config = dict(
    norm='rmsnorm',
    rope_base=10000.0,
    tie_embeddings=False,
    parallel_block=False,
    init_std_qkv=0.0674,
    optimizer='soap_variant',
    train_tokens=82870000,
    dataset='wikipedia_en',
)
Each number is 200 + 40 x the weight over the matrix's rms, rounded and kept within 0 to 999. Layers, rows and columns count from 0.

# layer 6 MLP up, 256x96, rms 0.19, rows 83-107, columns 0-95
201,144,212,181,226,234,304,203,210,248,226,185,165,267,157,238,228,148,165,223,236,168,202,249,124,178,241,223,199,109,180,144,199,177,212,168,236,225,205,221,207,238,167,225,273,229,180,176,199,243,221,194,212,148,196,205,208,179,161,233,163,203,146,213,119,276,184,181,171,255,222,221,176,234,167,223,194,202,220,203,94,214,246,186,174,256,262,163,234,242,142,207,229,192,193,204
211,194,182,229,140,257,149,229,142,180,144,170,218,258,188,191,165,189,191,182,164,156,179,258,232,203,153,200,180,209,251,292,166,268,246,224,228,215,192,173,154,136,204,178,168,246,161,147,166,253,183,176,205,164,265,254,118,172,227,200,178,220,75,174,185,163,221,176,153,231,240,255,229,269,151,232,247,236,220,200,176,199,211,185,157,198,147,254,282,197,232,215,207,131,172,236
189,161,98,264,128,242,142,204,179,238,181,250,169,236,227,144,132,123,199,208,124,186,279,187,250,227,228,242,179,227,168,186,189,273,155,182,228,159,159,186,189,165,247,243,262,168,247,176,227,209,211,204,125,170,178,231,122,126,242,243,114,171,206,226,236,235,217,187,215,184,212,179,267,145,239,291,156,172,266,270,218,159,220,185,227,235,177,242,239,182,156,188,228,245,195,156
188,222,207,204,99,157,193,156,265,190,146,278,175,185,212,125,253,136,199,161,210,184,224,247,131,218,201,247,186,171,129,178,227,223,256,204,95,168,216,182,174,187,169,178,185,150,247,300,228,185,113,129,219,143,317,276,286,145,155,228,262,236,242,251,255,215,207,201,175,251,262,229,230,251,208,233,265,278,225,97,227,264,247,198,201,181,153,240,174,232,226,138,214,184,208,177
245,141,211,243,213,220,178,206,177,221,280,189,181,216,210,215,223,128,209,161,191,262,223,230,119,172,210,186,240,230,183,229,173,151,280,203,160,232,205,199,261,208,175,217,248,147,245,209,251,197,228,241,172,182,240,242,206,129,222,201,265,201,210,238,210,167,255,241,320,201,164,211,150,171,250,198,196,169,163,114,156,198,207,208,195,159,120,217,192,246,163,194,276,175,146,185
183,226,176,201,158,158,175,197,171,248,219,205,264,193,172,280,202,191,259,238,215,193,171,96,227,262,273,227,185,241,262,189,139,146,206,148,170,194,150,151,198,198,188,144,169,160,199,226,112,235,188,231,203,147,249,228,220,188,220,247,218,251,217,211,219,178,179,279,177,193,174,231,151,255,142,173,189,193,222,191,171,141,195,170,157,167,205,197,185,200,161,263,232,188,162,217
192,217,215,191,216,270,128,188,217,143,230,234,198,172,228,146,198,239,179,227,154,203,211,218,176,226,153,165,232,176,211,214,233,156,236,179,154,194,209,171,167,247,202,195,224,172,197,160,220,167,248,124,220,209,138,197,209,131,229,205,280,241,204,194,206,216,183,221,217,156,171,173,189,202,163,232,185,175,210,174,184,244,250,205,172,224,298,197,214,169,211,195,250,248,173,242
184,153,245,212,260,192,183,209,166,218,198,232,196,166,230,211,193,230,236,189,158,194,208,184,150,207,256,206,226,173,138,162,228,200,166,175,285,244,214,193,168,156,255,180,208,161,225,203,222,116,200,231,194,208,234,167,187,251,201,240,253,175,200,192,157,238,197,119,140,194,245,202,218,173,173,166,221,131,94,109,242,209,231,191,211,185,210,171,242,195,230,176,188,173,177,186
132,232,197,117,191,282,232,200,194,243,201,209,234,154,127,197,238,204,193,210,205,263,142,310,280,215,244,262,197,188,258,220,187,215,195,148,155,228,230,210,154,177,133,240,163,218,182,214,184,176,217,197,245,208,244,241,277,267,206,178,165,232,146,216,331,190,171,266,248,201,216,160,242,188,174,242,142,101,197,271,183,206,188,196,257,257,232,181,177,230,158,212,156,183,197,201
288,164,245,218,133,235,139,156,145,130,184,270,222,193,192,268,272,254,226,222,164,203,195,273,263,156,298,204,204,176,166,160,209,276,222,193,174,172,133,188,216,234,176,134,315,224,134,126,186,141,225,263,202,229,219,211,222,166,223,211,206,254,254,154,160,146,186,223,192,116,254,221,169,152,204,167,250,223,134,233,182,166,190,205,209,213,202,115,200,262,182,203,153,213,242,187
183,178,150,227,237,188,135,149,193,302,197,186,239,263,180,222,166,206,189,199,194,215,199,134,269,153,161,206,180,166,192,172,228,220,158,156,185,199,223,122,190,190,222,126,198,231,241,229,114,141,208,161,190,165,201,185,258,111,139,195,177,239,264,198,236,156,264,166,203,169,178,210,211,240,178,171,202,177,208,140,195,219,191,259,164,213,178,178,220,193,172,207,189,203,170,252
186,220,155,201,192,261,220,150,225,144,270,264,151,204,235,233,206,194,227,189,238,182,145,171,141,206,263,172,215,134,191,180,218,195,176,245,167,212,192,221,153,146,237,177,155,252,265,223,200,200,289,137,289,190,233,215,223,214,177,199,196,86,220,276,154,176,243,215,237,289,226,201,223,240,88,218,185,178,223,162,250,156,126,149,203,170,167,240,176,238,161,276,221,177,298,235
227,252,187,187,275,253,207,277,206,249,171,183,199,175,144,222,140,172,218,192,192,192,197,96,168,174,224,198,299,292,142,155,217,136,207,159,193,256,196,258,202,184,297,270,243,225,184,177,156,181,159,240,207,166,180,245,196,181,242,208,201,192,176,198,245,239,244,149,194,261,150,275,179,226,173,223,175,191,184,229,197,213,162,225,171,274,201,264,216,225,193,148,176,112,166,125
221,203,227,216,258,192,130,182,150,194,196,167,183,190,189,223,138,305,250,134,212,226,118,227,160,195,241,238,228,224,208,224,175,228,115,203,202,217,250,226,172,149,247,210,194,194,209,146,207,181,215,205,187,213,182,180,241,205,162,160,274,265,159,243,189,214,264,157,210,138,163,212,174,200,157,182,178,188,188,176,151,165,181,214,206,221,219,181,250,201,205,164,220,247,164,182
165,223,152,160,135,201,205,228,232,217,224,200,166,197,162,212,168,227,158,184,241,167,166,276,214,216,220,228,175,118,191,177,194,231,228,143,177,189,167,226,214,295,196,276,173,291,251,269,190,196,191,208,187,257,251,100,233,227,187,132,221,221,229,238,236,200,294,199,251,159,174,216,289,243,155,218,223,172,153,245,168,249,199,201,233,167,196,234,170,223,220,149,259,252,188,194
155,221,277,214,196,222,190,210,228,204,159,299,202,219,175,216,233,184,190,188,279,169,217,167,191,223,124,186,211,109,251,214,212,215,151,234,257,160,219,219,161,198,207,110,181,288,179,209,201,143,215,266,201,200,244,173,83,163,191,253,225,170,173,187,161,252,253,196,188,156,190,277,251,195,165,239,228,235,229,215,204,99,271,233,156,180,252,159,236,193,244,248,239,253,197,166
250,127,188,223,220,165,230,142,217,190,222,206,245,188,120,186,210,262,180,287,234,199,197,174,152,287,176,194,292,247,192,235,192,186,290,201,208,201,190,194,248,178,179,168,193,233,173,155,178,181,228,142,173,267,275,200,177,195,238,209,191,178,183,262,204,140,182,268,277,213,197,259,181,225,224,171,163,224,260,197,138,209,185,270,229,227,204,228,145,237,189,193,252,187,302,91
201,230,227,235,238,204,269,193,199,257,235,232,195,219,190,169,210,150,195,199,167,248,168,265,194,232,227,201,211,163,228,243,139,283,173,144,135,213,255,218,187,192,207,185,267,197,208,198,189,230,260,306,206,239,199,193,285,180,235,242,180,185,251,183,126,132,257,190,193,200,203,158,261,96,236,149,130,108,250,167,150,157,220,257,187,214,187,201,244,259,249,225,217,233,202,256
237,200,188,195,229,135,178,139,243,241,216,192,217,253,129,171,268,203,186,229,231,197,208,266,218,188,189,190,244,147,194,230,160,188,163,240,175,206,186,197,270,131,179,134,261,222,216,267,225,252,193,189,257,206,187,110,174,202,231,199,219,216,175,198,197,211,288,264,114,175,188,172,216,242,238,189,191,271,222,169,221,223,148,187,186,233,175,253,191,234,162,159,259,203,179,125
132,219,197,277,284,192,253,137,239,188,315,160,209,224,279,238,179,168,152,123,227,151,285,213,157,189,204,284,163,185,197,163,253,198,192,252,227,224,316,146,126,221,198,209,185,274,269,152,197,285,210,223,207,160,209,158,190,136,180,231,241,185,194,202,191,274,199,190,188,252,201,187,173,189,181,170,184,185,95,185,235,209,260,158,225,228,226,189,187,208,178,202,118,270,228,264
233,213,191,221,213,212,136,177,183,238,145,179,148,274,167,198,241,188,203,213,265,242,132,249,246,226,240,220,274,268,216,190,309,291,203,208,248,137,160,178,180,197,254,154,142,131,230,162,155,188,229,243,187,178,134,245,180,146,224,205,242,230,282,114,231,176,219,141,226,183,187,218,190,231,195,177,159,195,241,218,194,292,204,225,201,202,202,179,221,208,185,190,220,165,172,166
212,200,166,241,197,241,218,251,286,247,197,252,178,169,215,256,225,156,190,172,237,124,217,203,193,142,193,194,117,202,210,226,201,232,126,240,167,285,199,216,200,206,193,163,163,165,169,209,184,199,169,203,247,143,143,129,165,173,198,153,244,209,194,250,124,116,247,226,177,167,97,250,228,207,152,211,188,229,235,192,206,188,146,189,187,177,133,199,222,219,231,182,239,189,219,205
192,227,141,170,178,206,202,198,213,165,218,218,197,202,177,204,194,230,217,207,160,217,194,271,178,223,209,146,172,141,93,151,170,188,154,177,176,285,161,200,181,212,156,154,147,224,247,192,173,217,190,97,221,153,209,258,230,224,201,242,258,201,166,174,232,226,169,210,250,251,284,269,191,214,225,203,224,220,211,230,251,206,257,188,273,292,221,251,209,159,183,205,173,124,206,205
209,65,210,172,157,224,222,245,200,194,235,168,186,169,202,247,172,252,187,156,278,191,163,161,213,183,242,244,167,231,180,174,190,166,242,243,187,127,192,152,194,217,174,214,245,101,214,204,143,280,233,175,249,226,237,126,221,181,323,271,208,197,223,198,171,217,174,174,214,234,196,257,206,223,222,214,228,207,154,201,183,178,234,186,198,199,260,117,116,221,159,315,219,240,225,228
181,264,222,186,166,228,219,229,222,195,192,206,161,253,201,199,168,262,185,157,126,219,251,287,223,148,260,229,171,242,167,157,200,193,214,230,206,155,145,165,190,263,148,158,193,160,152,207,254,210,145,237,171,141,244,229,195,170,197,181,87,222,163,195,122,192,164,200,178,234,170,251,235,155,136,230,266,220,168,199,153,168,210,156,111,182,226,257,218,201,139,199,189,158,197,198
# layer 6 MLP down (transposed), 256x96, rms 0.181, rows 83-106, columns 0-95
119,174,169,106,191,166,187,231,224,234,153,158,268,196,302,228,211,203,146,206,235,169,125,185,191,187,209,168,217,235,156,142,227,213,262,231,276,143,203,208,153,203,213,203,183,204,222,255,180,212,246,230,243,274,194,192,201,202,228,240,200,170,279,221,189,192,180,197,211,184,90,145,204,203,226,195,154,157,238,171,183,222,142,132,201,191,179,159,218,171,287,198,219,158,236,159
237,183,161,242,173,203,139,180,250,135,136,198,189,215,207,169,175,180,211,173,209,223,235,144,216,200,270,161,311,192,216,182,220,199,233,234,182,194,253,192,154,160,111,107,200,205,156,188,198,224,212,253,146,180,193,319,153,269,108,287,206,193,204,234,186,240,175,179,164,199,195,253,129,214,180,198,151,175,240,147,122,226,150,222,192,216,221,178,251,172,176,157,186,229,157,206
182,221,173,190,228,197,205,168,117,161,199,251,180,175,238,185,236,301,232,173,240,150,185,165,216,214,197,197,247,278,215,122,189,233,235,200,153,167,253,205,168,280,224,242,190,217,237,252,179,264,149,205,193,249,262,188,155,195,199,221,185,212,159,107,191,194,142,105,136,238,229,165,197,158,178,215,186,214,208,158,183,208,206,119,251,214,189,171,294,283,251,221,189,135,112,252
138,151,232,249,312,168,115,192,148,173,139,183,214,210,240,217,189,213,251,220,169,152,146,183,213,187,159,230,205,214,248,170,174,190,186,165,239,217,182,217,189,179,198,229,273,236,153,137,257,171,172,232,162,200,235,97,203,200,138,220,186,202,160,238,162,170,186,271,197,209,196,163,304,217,179,225,213,271,208,235,119,172,169,235,231,187,286,175,97,159,192,261,223,97,277,219
217,218,160,209,271,237,235,180,282,149,214,214,208,231,215,124,182,177,232,242,253,271,178,202,204,112,152,254,186,145,213,223,233,181,209,221,224,192,224,174,229,285,170,185,184,254,224,149,215,228,264,264,236,178,156,162,201,189,190,152,194,206,234,174,180,164,191,207,222,163,171,199,269,200,243,158,129,185,209,140,180,232,198,143,232,260,189,222,192,120,190,196,215,220,208,161
199,224,133,218,199,210,205,137,242,237,155,280,266,223,211,211,247,134,215,210,260,300,147,158,154,161,258,180,207,171,185,201,186,156,226,263,262,219,273,153,133,204,194,169,214,263,198,184,163,212,146,204,227,116,209,223,228,188,241,238,119,226,281,221,153,181,152,213,190,157,177,244,147,259,166,141,180,191,210,220,240,186,190,166,170,163,276,194,233,224,220,223,236,118,186,260
141,225,212,178,227,165,210,245,189,150,151,171,266,239,225,235,225,192,232,221,199,204,217,234,202,144,259,254,208,155,213,214,212,201,226,202,227,240,246,280,149,256,173,192,170,150,158,152,197,172,202,232,221,193,185,221,205,252,222,147,169,171,241,249,178,281,223,192,173,160,212,154,197,174,259,215,236,235,156,145,141,198,218,194,162,226,176,224,250,275,211,285,177,164,211,134
255,232,173,231,198,142,147,202,236,233,206,240,182,184,254,163,149,170,277,115,197,255,210,221,132,190,200,189,255,198,202,243,212,144,224,240,254,214,247,160,199,196,175,232,237,63,264,137,163,223,191,179,238,212,239,226,195,131,143,172,222,181,161,183,250,122,211,182,172,201,164,240,207,202,155,154,230,136,198,226,181,193,193,239,213,204,237,161,162,199,167,204,190,206,222,199
272,209,153,183,163,166,217,222,148,205,186,250,194,192,220,172,184,148,251,56,196,187,200,176,233,168,225,262,195,232,192,221,228,167,132,180,181,143,234,246,255,206,185,134,233,233,200,154,214,245,205,250,153,160,164,206,237,153,154,204,156,140,265,100,229,275,218,235,198,210,183,158,217,181,191,208,212,278,204,150,163,138,226,188,243,173,146,172,170,209,257,229,222,170,134,157
212,184,193,173,213,269,168,228,186,178,192,236,149,293,179,198,271,177,193,190,141,208,196,246,242,218,197,182,213,198,233,212,203,258,190,224,268,251,149,245,214,227,212,245,203,264,150,177,145,166,176,107,182,101,202,128,237,207,183,196,219,253,202,261,63,242,239,162,235,95,231,277,201,207,186,147,194,178,302,206,278,207,135,272,159,203,237,120,180,203,206,235,258,152,231,197
188,195,223,224,219,213,203,219,204,236,224,231,252,167,237,196,195,232,167,216,179,246,221,164,203,218,141,225,258,255,148,160,238,165,197,194,239,185,207,129,157,183,170,221,202,219,136,258,256,128,221,168,275,179,151,221,227,201,274,186,201,157,180,173,225,175,191,149,172,216,277,184,251,227,231,246,254,228,202,187,115,188,121,167,160,279,236,238,226,266,191,229,166,177,153,165
220,198,182,185,181,134,187,268,233,198,211,186,163,167,236,155,203,202,205,179,143,216,228,214,235,225,222,202,173,242,163,199,202,121,184,237,242,224,208,205,200,249,185,181,286,267,205,189,220,247,198,241,260,215,169,181,192,233,151,203,133,225,202,254,160,167,198,217,227,204,196,209,217,221,206,221,218,224,249,245,64,253,190,220,186,159,230,237,246,197,177,112,189,244,204,223
160,194,254,238,183,190,181,140,184,217,249,207,200,212,124,255,197,189,150,188,256,222,222,221,185,154,185,275,174,207,169,104,278,201,215,139,162,140,137,229,193,281,165,222,195,190,181,253,195,177,218,201,265,144,208,203,196,228,278,211,269,253,250,225,187,252,193,160,143,217,260,203,177,197,186,155,219,116,226,184,98,214,204,184,146,182,283,260,228,200,132,206,178,221,234,206
257,240,148,184,248,189,163,237,198,205,220,207,280,180,173,179,97,257,168,119,194,281,183,186,187,190,193,224,180,240,187,249,190,203,184,167,185,194,206,206,145,219,222,265,223,200,210,202,233,247,272,190,232,163,243,137,161,190,256,240,259,265,172,215,163,188,220,201,188,194,159,161,225,204,124,164,125,209,260,217,208,145,154,215,206,170,269,152,211,217,213,149,220,287,153,210
218,209,184,229,182,223,163,187,161,230,177,171,156,169,209,228,229,285,160,225,190,209,251,174,212,205,294,205,282,170,171,201,168,244,215,177,260,164,202,149,161,136,212,203,168,184,247,163,205,271,183,185,194,181,225,171,199,206,341,173,249,238,238,198,172,189,271,127,211,195,238,164,292,225,137,174,175,198,231,208,223,201,172,177,187,155,191,206,259,184,136,219,219,303,206,281
202,202,217,239,186,201,174,195,104,166,192,178,73,212,239,202,154,252,222,227,204,204,185,244,231,165,202,253,266,218,257,242,170,204,189,226,222,143,207,180,213,225,182,193,216,215,254,228,158,246,178,189,277,196,253,281,214,241,173,124,169,141,156,190,216,180,206,217,199,172,203,297,209,262,222,319,236,182,218,211,181,179,208,194,152,257,188,246,274,250,208,219,232,294,215,251
181,249,201,157,142,219,141,309,209,146,225,183,183,216,176,186,168,201,209,232,141,168,241,208,210,220,149,190,103,141,115,219,190,180,211,170,195,167,136,197,146,223,209,211,222,215,199,164,259,169,187,177,156,194,207,178,265,198,188,191,135,237,244,261,173,202,258,173,166,239,227,218,227,260,165,111,173,175,204,167,219,282,220,144,145,133,236,196,198,177,169,211,156,253,174,234
206,208,224,178,166,232,199,218,161,206,216,236,258,213,251,185,173,176,176,253,198,176,225,215,252,185,228,112,132,179,148,271,162,152,198,264,201,196,144,252,150,264,254,184,93,185,209,212,160,262,223,173,227,270,258,284,227,134,175,203,193,189,135,180,154,205,209,234,206,226,144,226,158,206,207,254,198,205,171,216,136,231,140,191,178,191,204,205,148,214,255,131,159,229,177,135
203,174,112,220,249,147,164,159,188,171,216,180,262,204,234,242,139,211,193,220,198,224,231,248,211,183,173,187,241,172,152,264,185,179,178,143,217,166,170,174,203,202,195,128,238,235,180,166,182,249,239,238,189,189,178,153,185,132,246,230,127,239,184,168,194,230,254,241,161,195,241,130,226,180,190,178,211,258,141,204,227,144,217,252,196,193,195,174,179,263,197,231,249,265,42,141
166,294,201,188,235,207,149,142,156,210,181,196,257,239,211,166,264,193,181,161,170,193,225,243,120,256,186,232,268,178,179,219,182,178,179,211,136,170,204,166,172,122,225,201,156,153,196,210,165,234,186,271,168,165,150,214,174,132,242,171,269,144,187,127,236,260,161,228,238,171,242,210,248,258,229,177,217,191,240,205,230,234,314,136,266,256,257,248,118,87,150,230,200,198,198,189
154,229,179,211,187,181,182,248,186,177,246,192,177,150,200,191,147,190,270,264,279,176,134,173,122,225,209,218,213,208,210,186,267,272,202,184,150,215,216,197,173,175,157,212,237,226,210,180,190,161,213,266,218,215,185,200,256,282,214,217,206,148,296,131,180,154,163,229,187,207,192,215,250,242,265,200,205,159,148,229,121,252,243,146,145,176,218,182,141,190,177,204,196,217,183,184
190,189,147,92,177,195,156,215,178,218,206,219,208,157,168,161,146,128,208,127,183,165,159,180,187,182,182,209,136,216,203,167,253,127,224,203,257,256,200,200,185,221,210,149,210,179,238,238,144,224,194,258,177,160,269,151,233,219,239,152,161,260,216,264,192,192,187,156,216,220,277,207,186,175,230,236,171,149,189,206,220,204,165,181,196,194,200,202,293,148,223,151,236,179,114,202
162,194,212,218,178,259,220,183,186,216,161,189,265,274,229,216,206,269,143,166,234,169,212,203,251,162,191,204,197,199,199,196,173,170,174,139,224,254,206,226,238,207,135,186,138,200,283,242,178,124,213,135,216,227,141,251,213,178,238,173,189,204,211,158,209,155,166,229,119,200,149,238,201,255,196,205,172,262,258,239,217,182,175,217,213,346,188,179,105,236,194,231,210,169,187,228
237,205,239,192,181,227,207,277,204,285,137,205,151,271,261,178,231,135,184,166,168,196,197,135,213,177,172,263,202,167,181,226,209,198,179,224,193,214,208,178,185,233,158,197,142,215,266,279,221,248,258,277,230,170,251,264,194,206,208,221,275,196,164,201,161,177,201,180,158,165,163,205,179,144,225,152,207,256,126,184,288,210,208,254,261,210,181,155,237,209,141,298,209,202,233,256
# layer 6 MLP gate, 256x96, rms 0.207, rows 84-107, columns 0-95
208,211,254,222,273,217,259,214,197,176,150,160,267,172,188,216,125,200,174,207,227,181,239,192,238,246,198,143,197,210,267,213,188,211,203,220,168,190,210,187,172,84,259,185,232,203,151,234,199,186,224,104,220,233,235,213,215,167,171,247,202,197,198,193,214,177,145,159,198,181,169,201,141,246,196,165,199,223,192,208,183,150,204,189,210,225,112,200,246,124,156,274,260,206,194,178
256,267,211,184,220,180,162,186,185,161,262,162,166,131,165,203,166,214,209,183,183,184,197,227,259,177,166,253,156,209,261,173,151,150,230,184,145,262,199,216,141,203,191,201,194,143,181,146,158,217,255,186,149,217,172,237,241,221,208,148,219,261,236,173,186,203,249,161,84,162,188,269,258,117,232,228,175,162,157,197,237,179,142,89,170,119,228,193,141,246,187,116,222,159,181,153
205,226,177,127,198,235,177,144,151,210,170,245,216,190,184,146,252,187,159,247,220,127,170,173,146,149,205,208,191,209,188,169,228,253,157,156,255,135,223,205,213,217,204,188,179,115,214,176,149,165,227,172,194,299,205,268,210,173,226,231,212,134,107,279,319,171,159,163,235,202,271,169,148,254,208,204,177,151,112,186,194,159,243,187,187,227,153,267,225,207,253,202,176,225,225,280
189,192,237,184,235,185,200,242,214,174,188,202,259,176,208,138,247,179,209,201,177,219,239,239,209,169,221,170,149,154,200,236,197,156,180,272,203,230,219,217,248,199,215,303,259,235,274,214,158,245,181,233,195,140,211,257,271,201,187,245,201,210,258,226,266,203,139,260,244,170,220,159,180,310,243,266,211,183,153,122,81,159,235,192,151,168,182,246,219,118,174,122,190,269,222,301
173,176,265,199,183,206,184,188,234,165,251,149,251,187,170,153,165,266,231,269,152,155,179,195,238,250,191,192,221,238,245,153,208,137,233,167,110,139,157,251,319,188,240,240,245,177,181,215,206,165,125,144,253,280,201,219,172,148,213,186,211,234,186,225,214,182,173,232,199,275,208,179,245,226,147,176,177,251,209,218,217,220,231,111,164,230,219,283,183,249,169,216,157,238,208,244
221,157,201,272,225,191,206,203,200,219,158,185,184,175,183,181,237,234,224,200,173,211,254,176,152,259,122,226,201,134,175,189,157,180,189,178,214,197,237,190,266,91,202,216,255,128,198,202,199,184,182,213,178,127,175,219,260,250,170,214,175,214,101,193,185,187,200,210,187,254,174,162,176,178,207,211,207,176,235,300,198,190,212,217,192,176,208,175,198,161,235,177,196,138,175,229
216,262,193,209,207,215,251,231,198,201,158,213,226,277,244,202,205,232,274,185,141,170,231,267,240,257,181,200,198,220,212,169,169,227,253,131,156,198,196,251,247,165,260,148,202,184,202,209,232,177,234,258,179,229,212,144,280,281,209,144,207,178,151,247,206,170,227,167,141,230,263,155,155,189,194,194,211,166,233,212,209,208,239,132,175,191,213,203,197,201,251,191,211,170,138,162
150,231,183,228,251,175,226,254,176,127,221,181,254,178,233,189,162,194,274,189,306,222,224,162,122,153,203,286,154,275,194,233,205,205,202,185,215,202,279,217,240,222,171,162,178,152,150,201,246,217,161,252,148,234,195,178,180,166,211,273,209,181,207,222,150,213,173,169,161,217,143,146,239,185,278,194,140,133,218,196,208,193,140,206,258,210,146,236,235,216,229,181,245,192,160,258
241,129,184,232,199,184,176,180,143,171,222,236,220,105,204,182,231,237,152,228,335,251,258,262,202,131,131,238,170,217,196,281,202,188,139,214,189,176,169,126,244,211,223,254,169,232,209,177,230,165,243,172,180,183,223,189,228,190,205,217,192,232,163,165,217,179,221,267,224,294,236,236,244,220,260,204,209,210,112,220,168,168,226,197,147,235,286,206,188,233,207,321,216,133,216,230
187,231,216,156,217,195,206,161,237,185,242,193,175,181,269,182,195,232,228,180,267,191,265,207,239,144,245,208,151,246,174,156,289,95,139,197,115,247,237,182,190,234,187,188,208,190,264,244,111,272,208,144,176,195,222,187,174,215,245,162,223,193,163,206,182,170,236,170,315,184,229,199,115,217,167,229,195,177,171,191,207,209,231,185,249,198,219,161,158,167,202,193,213,237,196,254
252,183,194,191,241,131,196,200,236,184,142,257,203,184,231,186,144,180,192,201,145,148,173,158,225,146,271,229,175,278,165,199,201,213,205,139,208,176,260,171,280,185,211,163,245,195,184,202,159,181,188,201,256,168,119,208,114,152,148,228,188,235,187,203,152,210,225,255,228,236,191,209,309,166,174,142,194,249,215,169,209,187,246,174,110,189,212,180,191,204,172,252,229,113,206,277
176,141,246,162,219,238,107,139,121,270,210,185,323,111,252,133,251,200,234,183,198,208,164,233,222,176,204,294,143,117,190,184,271,233,201,179,202,201,208,210,172,201,216,119,222,209,190,180,162,156,298,245,245,221,189,167,202,229,204,250,213,218,256,131,218,217,155,168,193,160,218,267,152,209,148,187,168,133,171,180,208,218,205,265,148,119,212,166,182,224,190,220,204,213,196,244
237,213,188,203,215,208,120,195,247,174,182,244,208,146,211,238,123,242,148,210,228,211,213,225,160,192,201,247,228,227,233,222,186,191,178,144,211,163,265,263,245,196,246,203,250,185,234,134,122,226,228,164,111,144,189,127,242,219,223,229,162,201,125,268,202,233,232,175,246,206,173,235,199,182,161,233,220,158,288,231,149,200,208,278,175,200,172,199,216,166,222,227,190,233,225,221
203,159,203,187,146,207,171,282,196,217,165,155,197,175,197,169,234,234,199,163,177,185,193,137,213,260,244,212,229,181,133,158,200,168,198,231,193,182,196,169,217,141,216,172,205,232,176,183,177,156,205,187,145,262,190,257,181,203,256,205,291,246,230,226,258,195,226,243,154,198,226,163,238,270,134,235,166,152,232,142,227,192,234,220,219,136,210,204,160,175,143,188,110,246,198,237
128,162,151,203,170,80,173,171,273,260,166,152,215,166,162,109,210,162,232,215,214,251,130,186,165,179,165,244,234,217,210,160,224,171,199,125,204,218,209,213,200,82,176,108,211,173,187,213,250,135,228,218,217,231,201,206,224,204,177,219,225,149,206,192,232,198,260,214,253,223,196,174,196,212,257,161,264,206,179,191,220,180,277,259,144,213,155,208,248,259,176,196,299,221,171,225
206,251,271,164,163,275,106,218,291,229,228,280,225,151,244,214,232,205,235,180,158,159,241,241,217,207,225,225,201,231,231,244,185,160,163,136,171,200,243,193,205,139,156,196,124,190,147,179,209,132,184,168,255,175,196,216,227,229,214,270,201,205,225,213,148,236,215,210,226,215,243,171,162,185,181,152,232,181,132,207,296,266,251,135,197,210,221,224,216,129,81,202,180,263,152,148
182,188,229,193,193,219,205,224,249,139,181,239,251,200,163,240,221,157,251,155,198,223,172,190,180,172,181,221,241,200,243,222,268,175,105,163,165,158,189,170,193,214,151,133,286,220,200,162,165,258,132,250,181,160,238,226,181,195,271,227,194,183,259,194,193,271,203,257,164,151,219,218,209,227,264,255,185,136,224,252,202,109,289,247,238,210,145,206,206,156,195,183,106,260,192,219
180,192,178,188,235,204,188,209,205,184,213,197,237,212,228,237,215,144,106,190,165,183,139,237,224,222,208,235,212,270,286,144,217,222,240,175,228,214,175,160,221,134,267,239,246,118,200,238,236,171,187,172,272,213,197,206,139,197,174,136,190,152,224,197,209,209,224,174,179,131,251,195,207,174,205,212,197,177,210,200,141,232,161,172,174,259,167,271,191,173,156,137,217,148,208,155
177,142,253,168,185,206,212,197,197,154,219,216,89,199,181,132,236,229,175,245,268,207,156,252,171,225,201,258,177,196,158,145,111,207,212,245,308,158,159,175,154,182,195,175,178,223,63,248,194,158,165,186,208,163,230,226,201,221,250,210,88,215,141,253,240,128,209,205,171,251,193,218,216,201,224,194,230,197,208,200,184,181,218,252,200,154,213,198,251,198,169,205,229,60,221,205
188,190,268,173,209,238,203,242,240,191,165,216,175,151,223,185,152,245,207,191,262,177,212,200,199,246,250,164,115,213,240,194,213,127,183,170,122,204,217,213,154,172,259,254,199,192,235,237,144,177,181,160,213,187,205,104,192,221,165,139,211,239,126,136,211,203,151,206,168,186,216,130,210,229,145,280,141,231,125,217,243,180,147,238,246,259,192,223,195,251,247,218,228,266,127,266
158,95,209,203,261,252,255,215,162,196,195,151,203,190,224,203,100,203,177,226,156,220,286,207,192,251,244,201,209,206,288,207,117,142,219,183,200,142,172,173,187,211,174,163,245,266,207,191,210,216,283,233,190,188,207,144,183,125,197,191,198,156,228,247,204,220,173,247,181,157,202,183,205,149,246,137,213,233,187,234,206,163,194,166,264,162,189,227,218,169,193,217,197,185,223,107
163,203,196,181,199,114,204,222,209,193,224,186,151,169,205,138,214,254,213,226,193,185,111,242,283,170,185,239,214,224,219,210,211,207,201,208,215,140,127,238,221,247,225,115,198,201,160,147,139,176,177,223,226,227,207,207,219,221,164,226,163,215,163,233,168,177,218,174,186,257,177,248,170,208,170,159,191,207,208,159,176,175,209,234,139,177,312,193,248,253,282,149,137,202,195,177
139,234,164,240,231,188,214,250,201,136,201,119,183,223,170,230,220,243,233,206,215,210,180,198,276,186,184,196,163,200,136,182,150,204,218,218,181,178,246,150,221,141,139,209,182,240,214,162,218,306,131,121,151,209,233,154,142,176,153,209,161,175,120,195,112,243,224,176,208,195,160,240,163,164,224,171,225,204,247,188,163,182,237,216,162,192,182,199,259,146,202,155,206,215,156,183
256,221,233,239,190,203,190,156,196,187,162,250,287,232,220,181,237,209,255,174,165,158,267,181,168,199,237,200,164,180,212,187,142,212,197,161,240,145,142,177,204,198,142,176,244,161,195,240,194,232,240,244,232,83,187,211,217,175,183,192,95,189,170,241,208,198,118,217,141,286,203,255,166,189,175,259,220,193,158,217,274,287,212,230,238,231,255,202,262,171,258,148,266,254,154,239